python train.py --n_kv_head=4 --head_dim=64 --activation="tanh_gelu" --norm="rmsnorm" --norm_place="pre" --norm_eps=1e-05 --init_std_up=0.0268 --beta1=0.9
Each number is 500 + 40 x the weight over its row's rms, rounded and kept within 0 to 999. Layers, rows and columns count from 0. Numbers have three digits each. The size before them is the row's rms in percent of the matrix's.

# layer 8 MLP down (transposed), 2560x320, rms 0.0434, rows 671-711, columns 0-79
089:524454475467466537568483452521449519533464475489503470464434504554473478488514556465517571500491508506488417537636461465472558529495527495510436501540590536534473467486510533540460523489523536445529576450513474547475432501573496500450421565
095:521542544467483486537493528524498513491432483507570508455534544542462502464460473574521495559490499477471407494508567516470481488555583461496485499455494521504452497488572494570462499507424511516506485543494477527468458544460548447480437493
090:464529538571441579480486555506484478537512496532499523496500424507503529495485502531526562487578523527468489535481524515494484486478486512471458476563470472519452484459554470497485521456488508535545495484471448543418491504482467474514482475
072:532492485495523468561504531524468536494528523438487490456557507500474519459536505463489481519558595513529510493465532495552553480472535504483466559499500497608532503419403530414389443499500399519437456462464505475451566578465452502507510458
116:471458515503533441413550439500529479490509530491495481521545443450510463441463451580560443520572423501491584486478443549434481505521480530547523508495483446462513468519532498500492500491476476497530443519514529434527497479511514526488471533
068:502485544516480512492448516477449479501438433487584550494511407419482492504482502544493545438432523477527475499543498595503452509554520531515494576432442601386486492550548527473511498509475458458506463499564475470486538558463498435523454508
086:604485516429485484567506477496419520472473469493452510450504466506461417496539560538520553517506514549472439531552497480470545506523537529492461542520523475542490398524518476537543454511567557464479612472459528567440428508576529509472473503
106:454526445493469473444472434434493510496505491588560443491455518410512508451479478523485455436445503425582447573507507528476466520527553512511543512526575472514521517540497503474468436527429413486539490431527511520507505585499423518472560591
102:475541504579544429433533461468570397506399416545550459452451421447485492561475465567524534493573454427496532528550507556475425517471553542547486571472478481486501512538579547447457505468426480479446497513542547439475480418515494522489558554
095:545488477450524544511459496527465506468485550458472472500444431533516518520498620484495533461520465514465478526502512444447539474506560535501481471570587510589497425496494454558461491531555478434500568469477463513469450495441479451458487491
107:417479511476444462504486538497578551531492492476501506532434487524580530409508525440518458452509553495584589508451453473499532531507565501523506450496540531550514487500507606507506546484481445512460526507485432488523557496422504469550472551
091:529474519460463503549465454532411524482439426540483544462521461502464421501503568534538548523497448511474442473531482485448516472495496550525460507527543474551486481494471484533523488519588542483518544435474516552485473502568496509463525558
092:569511559419471497559490521559473538524451411513509483528532472468466408477540583549525514475515481530527461484586524502491510471506533522498445536528521473526483522558463503528493459519553542475538546453483464561476468490520547500480490537
097:539530505498443547580550498459484572468529525510546556537491480455592530432503504478520506558476541585472490472480524503549522509494563533463464480537447464517528601493567475474556519470516467483463462482508495492429508481491551486459508538
100:518487580487495620435501497556467541517565508501494481521471525499515484498562483519542457507505493515550523471482549511486526474490474493506490491542460488520530515563494521489406489527521541441477532497476459530468487522521442409408547509
113:439517488502507525495477501490444459485520514485467523495462538462545476454522517435566495454524553573483479528504480455460569503527482528540508532492476510525507508495494482586528404456436512575470459497541549511504501519476515436500531501
096:564443500435480536554452465554462544475441444538482525525548464463488496503547537511531503495529485486503464477554561460504545482474439526494505540516547508538481496523507502504520476552556431513511568430465500499492495535483456532496499529
099:510497446546475480503478460489455452479518443469498499508495566527430496477479482445473509541461470505430521507529526567481484465483547496592505519475512453479488449421497561503436438432480457491501422476507460453516441401473460551482447454
083:480501457535476554453436507456452441452489478541536511514419471473517497556467568558483514464556445532467442540513485568558489509505438451578416480596500564495452497466476504476468548485538419455530482469555475449519504515413445553385526554
090:538480502426484483587438503543503418483498441580467483464456481474566477526442580588516520575470500541439504564576503537504502544491518537566447533505544560456463493459477515531523497527516511519491554486496495563502473469518507496488564578
129:485426484510496540460470467492505590525472517538506483523511602572587600517448419481477392556583564469508538508595492471548560524589427489498508528512487489492509513502499476508491529570462475505552516509425534494518512539511524475473421517
073:535553467504531522556494492467576533529515509468556467553536494575449559581453566457508548533488512633524442528491529517512565517525517486575475506499468471459535494563534504510473487535500509545527584497524474449482517568443503507554537486
074:500476546497461527457564496484518491451527466534510453487544475505554490462464492460555480463529402533541502481399470488502501443450508488441518524479505436518496605503537497492554517554506422472492435533531430449501514491447473519488473485
059:462500569532471495505464492475508456443470485519523485528495552547581463507511518527478444474485448507471527503502493562522441559471449547468427547475492527505436543424495582460481507520509273473513487454551490363537540511386473483451501526
093:535502533439464508592479458562443511511452457524482477445516445480486454477512548509536579515499455570480493531562546531487554495536502558533460510488563471565493493485512522586527479501568503517535546457491495561493469525539513501481499513
094:508471465418504574492504539497497501425533514426559568517442464505613496580452523467434502475501489525490469547488489483490484513534460427509496519497585493466446499501571487459487523536533467495422492507539473469542505489448573484466430523
092:488519488455539495505509475512444463486516469495527504545483557497543511478486467538432538488516480487501503447561430502517456461462530492451499542547472455478466464463534510472557513532554421581482463527502543475495442525496452568517530512
122:493462494445434403511531460480431510478540444518498552517475452481488469490537540500493570520502486541487475518521492463526510458460503544473528466493548435462493544532500458544546546567440501517477498491453508563479433557559413481495445489
051:520478537515566532498484519459507472498528533428585454524508567477534544449527513541407493474462477441513529414510508483534460491514532447465462522505487502519487434486568519513512502505470414545520458481573436464506523504332525508514517456
087:544434545431460516585497471589430501507430431502524465446498470482473492494510567548528564526510457515471475512545454487413566541520489569535465531484520510540466471485548497485482444533580532525497545419468488583489480557604506471502413536
116:533438543482473569554433475522448504524460470529513466496497465459535488483521574592512548546514451492514444494522471447538493517480460524573503472500565552420466512445473493506491438618521460494450518517498529486487501546474475503470517529
117:417469481426496492451466449485478521499527481480470426508525484518438484510522478479488470500534533459547465524446529495472467537559513500494491470498465486493525487525480482542545436561515514503545517585524567529491539424529527568488475552
125:457506461440465499502461500492535525563466464498529514553491566543516434556525533501486556484492478499508482447566487491559526469565483440527528462525482542478516532480493471516514511509529479579561447558544537479531498542488550467562511464
115:525517433425526459535435459491440536515469535446557494529475486508463416460497507515557571512467491534532450475524516430521462482521556505554516501456568553501435509533509477523467502467483436473500448501480473536481369502462527518449535499
104:444584456503500342539529490503482544493538496413457484563511497483537497420491461464530493476507518465472467463560585489488457519519588558535524501574480455561461485495447470495479486496476500540489480468492523450489584554484481536522522582
076:557424525431512514365487475506496482537502515439452502526581554569527418453495472500443460456493441502555464476501493451494520537536480540465497530513495590486503436434593520510510468553553459456483483533610531419516468551375507420514503448
108:514508463523485471446426480546570455429506438557460428562507544525537482491573529487507567514481586432524459540473495479454445524459493510459566536466526441536442447543488558478574508440490466462489420475561484530471484510467498531383500457
096:518441461461487587524474507517414521492440546454517530515449458488474448456474568509520540494537505505447412547522525440431550519507512575545457513541499542459532446516478461516509487505541497516478538451465525516455449508546453439519468521
119:504551536564524480428509413506493590606524492526469480575497563476533522480553474472550467546507532497555514502535490529495461508486486572542466485488430486597507468563519552559467464478529420532506448474425586537496481483511495555504453523
123:543485501434553458498513486485563558486570545511554517511479461449585451489520381503475479474490455395493520450503491551608529482495482442488460596507495516394492515519443526497520552460558470530479492449491458418525558512496466492522520482
094:492442537435439518557506484498496493509448524467484523491516440471426453506550607544542533477466486522516393519532540448473451540514504518478475510510570466556498460518543551539582524517510527523467616457523513560523504517542481469499505508
# layer 8 MLP up, 2560x320, rms 0.0589, rows 672-711, columns 0-79
089:586522494437509491565489489553424544513516410543502565485533526463534463513488560565550506479415543560478472546509520498474503542548490531465459525490483555536441538534553550543439478458564450470495495501477535443487443471440547543484510502
081:574474449501456468512410492504466450476468513493464550475521525478454538535502531466521459544485521533526543509500526487495516467489548484535467580522521518486544430559555558556457442443573414485525489548538539412500538555429465498477556471
096:527539468445514517522492549543481499521478512476507525491626486512478533499476502554483539561480496517472453501532540501499594475647549549554557472489530513527473541573527449536530505568468501520504538461523482488583483458498513509527477466
116:483466568507430511480520498488484598536477515503523455521442494489480431495566536448558553463570488450510498516556557473534489503579539536407535569557528416470526547440545490531524542533547477491526538480522476462483528493486441464543492468
088:586541450416490493566492461586493520459452421532568503497438525499492462452525521451503537519497521507524473540485492521462544498543498507503469543542509491519496551517539518480527434503546465498498520453469478432497459506443463578496523490
079:580501456460493478550496483509431531476470500516489551475552491474473451566531561516533533513529504533454441496542470497447499510499475515470437503502482489532513460468513465472489472505610465438472571512500499470441469446451495549508460518
118:511510459522604546521446489518486480483529476500582478489527554446527486518483413495500581442495530548519528516528463478537498491505471488495490487553508474497461527496547561549466475505514492506534533574543461492545494507464508465425517510
101:510440542518479539529511558509507597531445522497539513396456506524513472519510569444468472451534528491508449507503457391518478491507581526407469536572554440528531524438529491519494458596464491482490550447528428488491549442503459513505538487
092:563448460448441467537453495514464518541443508556500441443457453535507523535472491491465578489574450531483542525517464471496551497494559566504529502491493445505485506482495533520472505574479468448431623486434542458446513465477486451497446467
118:516444467438453516533464525473504500497501473449562475476455502419515504483528503495428560539546547527464483497531520452502485505491527499551455507569551473512525560490469603543490497430518487454503490515437509489508519504473382544404499546
078:559459510517431431545476474522385476516461485514513492427471510507449512500507568494555548477534500524435486564529485452504492485472446527491436510505493515580493478514503448512473479437604453444464501477457526443442495489468478526511473514
076:565481471510465478518480450541442502496423453482533501483499479514440407546463501523506520510536470572454455455571443519408505480512559580508460554533540516570427526472482492534492548508573468428502556500506488449516467502446494559509488557
106:543477524571576499487492467515486459505449402539517501476503476494581508554478512521486452490523387454514542589490502531519566533495470508488516512473508531548482495537514487461504520464556505487557496568479468491535510529462451518509485525
097:635474550521505483512513455526464506459483479552532525471492526467574515471492539492583495491496451509508512534517523502448493520471543592549475566477545533578455451538570464483519409494545454472507509494504527457547524525467473520504488554
110:540425487530546539477558501511554518473504475507552516462542522461566516527537585510454510457564519540471599545471518523447543478512471487501533548413485537589575509508483507571511512496505468507470522472448551472488499550459447460446529461
082:540499442458470535516469487549420552454467504455503532539515487505508463532505539531496561501502462519445453491549481482482506502492460519477483524522528465571419464502508462515479475498552473427527578461502515446529463474460519542532471518
101:503507596505475425486483529532520609503454477547606436540461455511520446433551511446515476524529479461530483498462439421504510516551487504467453549502533440507452567432505472477495444562517478479497577486512545505426505522495520460491493530
090:574444559501510493586526531514480523483491478452459496473533560493505503417532498468554452514515593475583498613521566492419509498520583532508542520439565467477531530487596484512510400479460480509441496477521443539496484469525525457524477470
088:572528474485441478531458479561445500439485514525523490431487493436539545464476565488542521485496506499491435541501507531508519502511531563539469566459512484528479476500518489517454466467541484483445478480413534466490521489464451501478565472
128:481461565473461508582474462495499565476492464480492463487473491424495412406500514527511613526491553497495463518553474501566502470518451439545473539555523474454583478513474580531475438537511436522535468490472506497507483507492486531499554537
081:634451515481511501528498478567501482458446500463469530426478522431556481559490505518524518506547475483485519496467482507492561552476530567533404570467550478542436463512503557449510539481607441484513471537522500421494549553421514524457522503
094:537371450534492521562487477577480441482491465443462524485433520517582466470555469509480533546476506482520493471565488498535512477493522559540561519476511564543488435523531462488483423433487494495514521453477512515456472493522439532499543447
073:561437449416507531569473510568421533533456498497479490537564516426532538537461503514503582568459506502514432503470546463509552480489591472509531516501522566448531456466503416546527504540489492549462537525578484545540471509543488499511511476
079:572534506443490484557475471540412532438454442546476503513523417430439464542507544540524526461555452519478514531512484486511532508509502568527441508508551522498498483489485497532529508513589497450568552543441532446511471479465498523458421482
114:540522527508432473507418581511444498558462495537565525479543467483490555498489550469493524501506495470462434575487518534455575466530463473617508502465512487437457470542501510439467497485497497520466488401537519451540569440467514505494508502
101:490407471454367510473478532449474509547475542511460488515513428515490457484489507455469533532505548479522542551540475465467517507577527527517543480524566484397522417485494451443471499482468457484449462455512537501522512466522458404495524492
104:522499476411504506537506470528449554414462475428476525481533463466493481492490547484525615468573482545506498525567577505491451419553532470564492480477542504491514505526468491554496516415561434476504508488493522472588451447473529443557520483
073:565481541477440502562460494568464531507496439494485543482503517488446485507489506544479528502516445527470488567477531504459545505503553579500508529497467511480501505533479505500570477517530548458467554488494566512485463445497458527497502469
079:576463468465415540532452499565352536495437460519521479486514473455496498513485585497495531509520466575501488495487489502466485502500496504543422498507524525498511487466511496498518455505532423452472558467467509471475539481459478454519500483
096:524477475452484489487492533491508515474484506452440533411511504515533517492518536524480544484540493496503512506558487417461502470484542537505520511548507531519560450458507536561489458514540447431501529439412540457517527467457486546534453526
105:512484480512517464570529429526466512501532483522543583464524505433439417514484504572498477464519499571436530491513505561501473505509487584491435500542475554548501505503534536529470486482486490416516476508441478451538485501443446510382531480
121:547516524455479441493486520476536496507501478453518461474501428526545487526473567505510551485426488536487504611509519519475489503481503483482518576544453392434488489504524538508425396508513482523556513524518471495479467455458417576532486506
100:560490463506528489539472452509475569464489456540548552512528494458468499433430534543491496521519496577450563484542492506481499466559534551470520502454502519483528563583458379594504517492508441477516504467508510467510432478439511506532523427
104:555452521493484507427559535490487479451482466489535501471541556564522492556507550430495469444505482568572561584441461485459566487457494479479489508440485553516560425533493451532536552488541481397497529561493467513505523434513484544487488454
102:565453496476437512542484520570437507486434450536461507474479453464505443520527535521506523484522487471537517511483457450439524510503468563477491491491545515542453562462511500464579440527517462428498570354435534473494533478465495531456471543
114:543535544515544513471514482478487521553480442548564450514519567501559557560499419465514476504549479473497537535495499499502509472531407558502446556555489520490434550478479504509474550532513471488552530524544572478547597524457525537510445492
097:540471473514422509498451545510416591441447490526484526508497411514499475490528622471472576507511496495498394517526478462508502510524474523478506531504511498487562519515493486472463448538491456475473533429496548495475523479486468491560492495
115:506473547486493437529517562517508476476455430470597505429535483522537499526449534526438523466512446498514501542455480458442554486473548459489468495479510451555510504468480502466568503553477464467531603460554498478484555521481417467503523482
120:512455462524507589485519449494520575498456474479443491588449466493538473468467471471533524584539461466520546452473540476499504490501533572459438589490511472496526554503504501526519557506537468447574527435472543466416523502498402484564503538
084:505491506431393476582499493512464519435424477498519496451439449491537467517519573467481540553556483540502439534560545515506534498591544468535451497521548530520514523498428505454528494505512447472501618522481524443505470444447478502526493513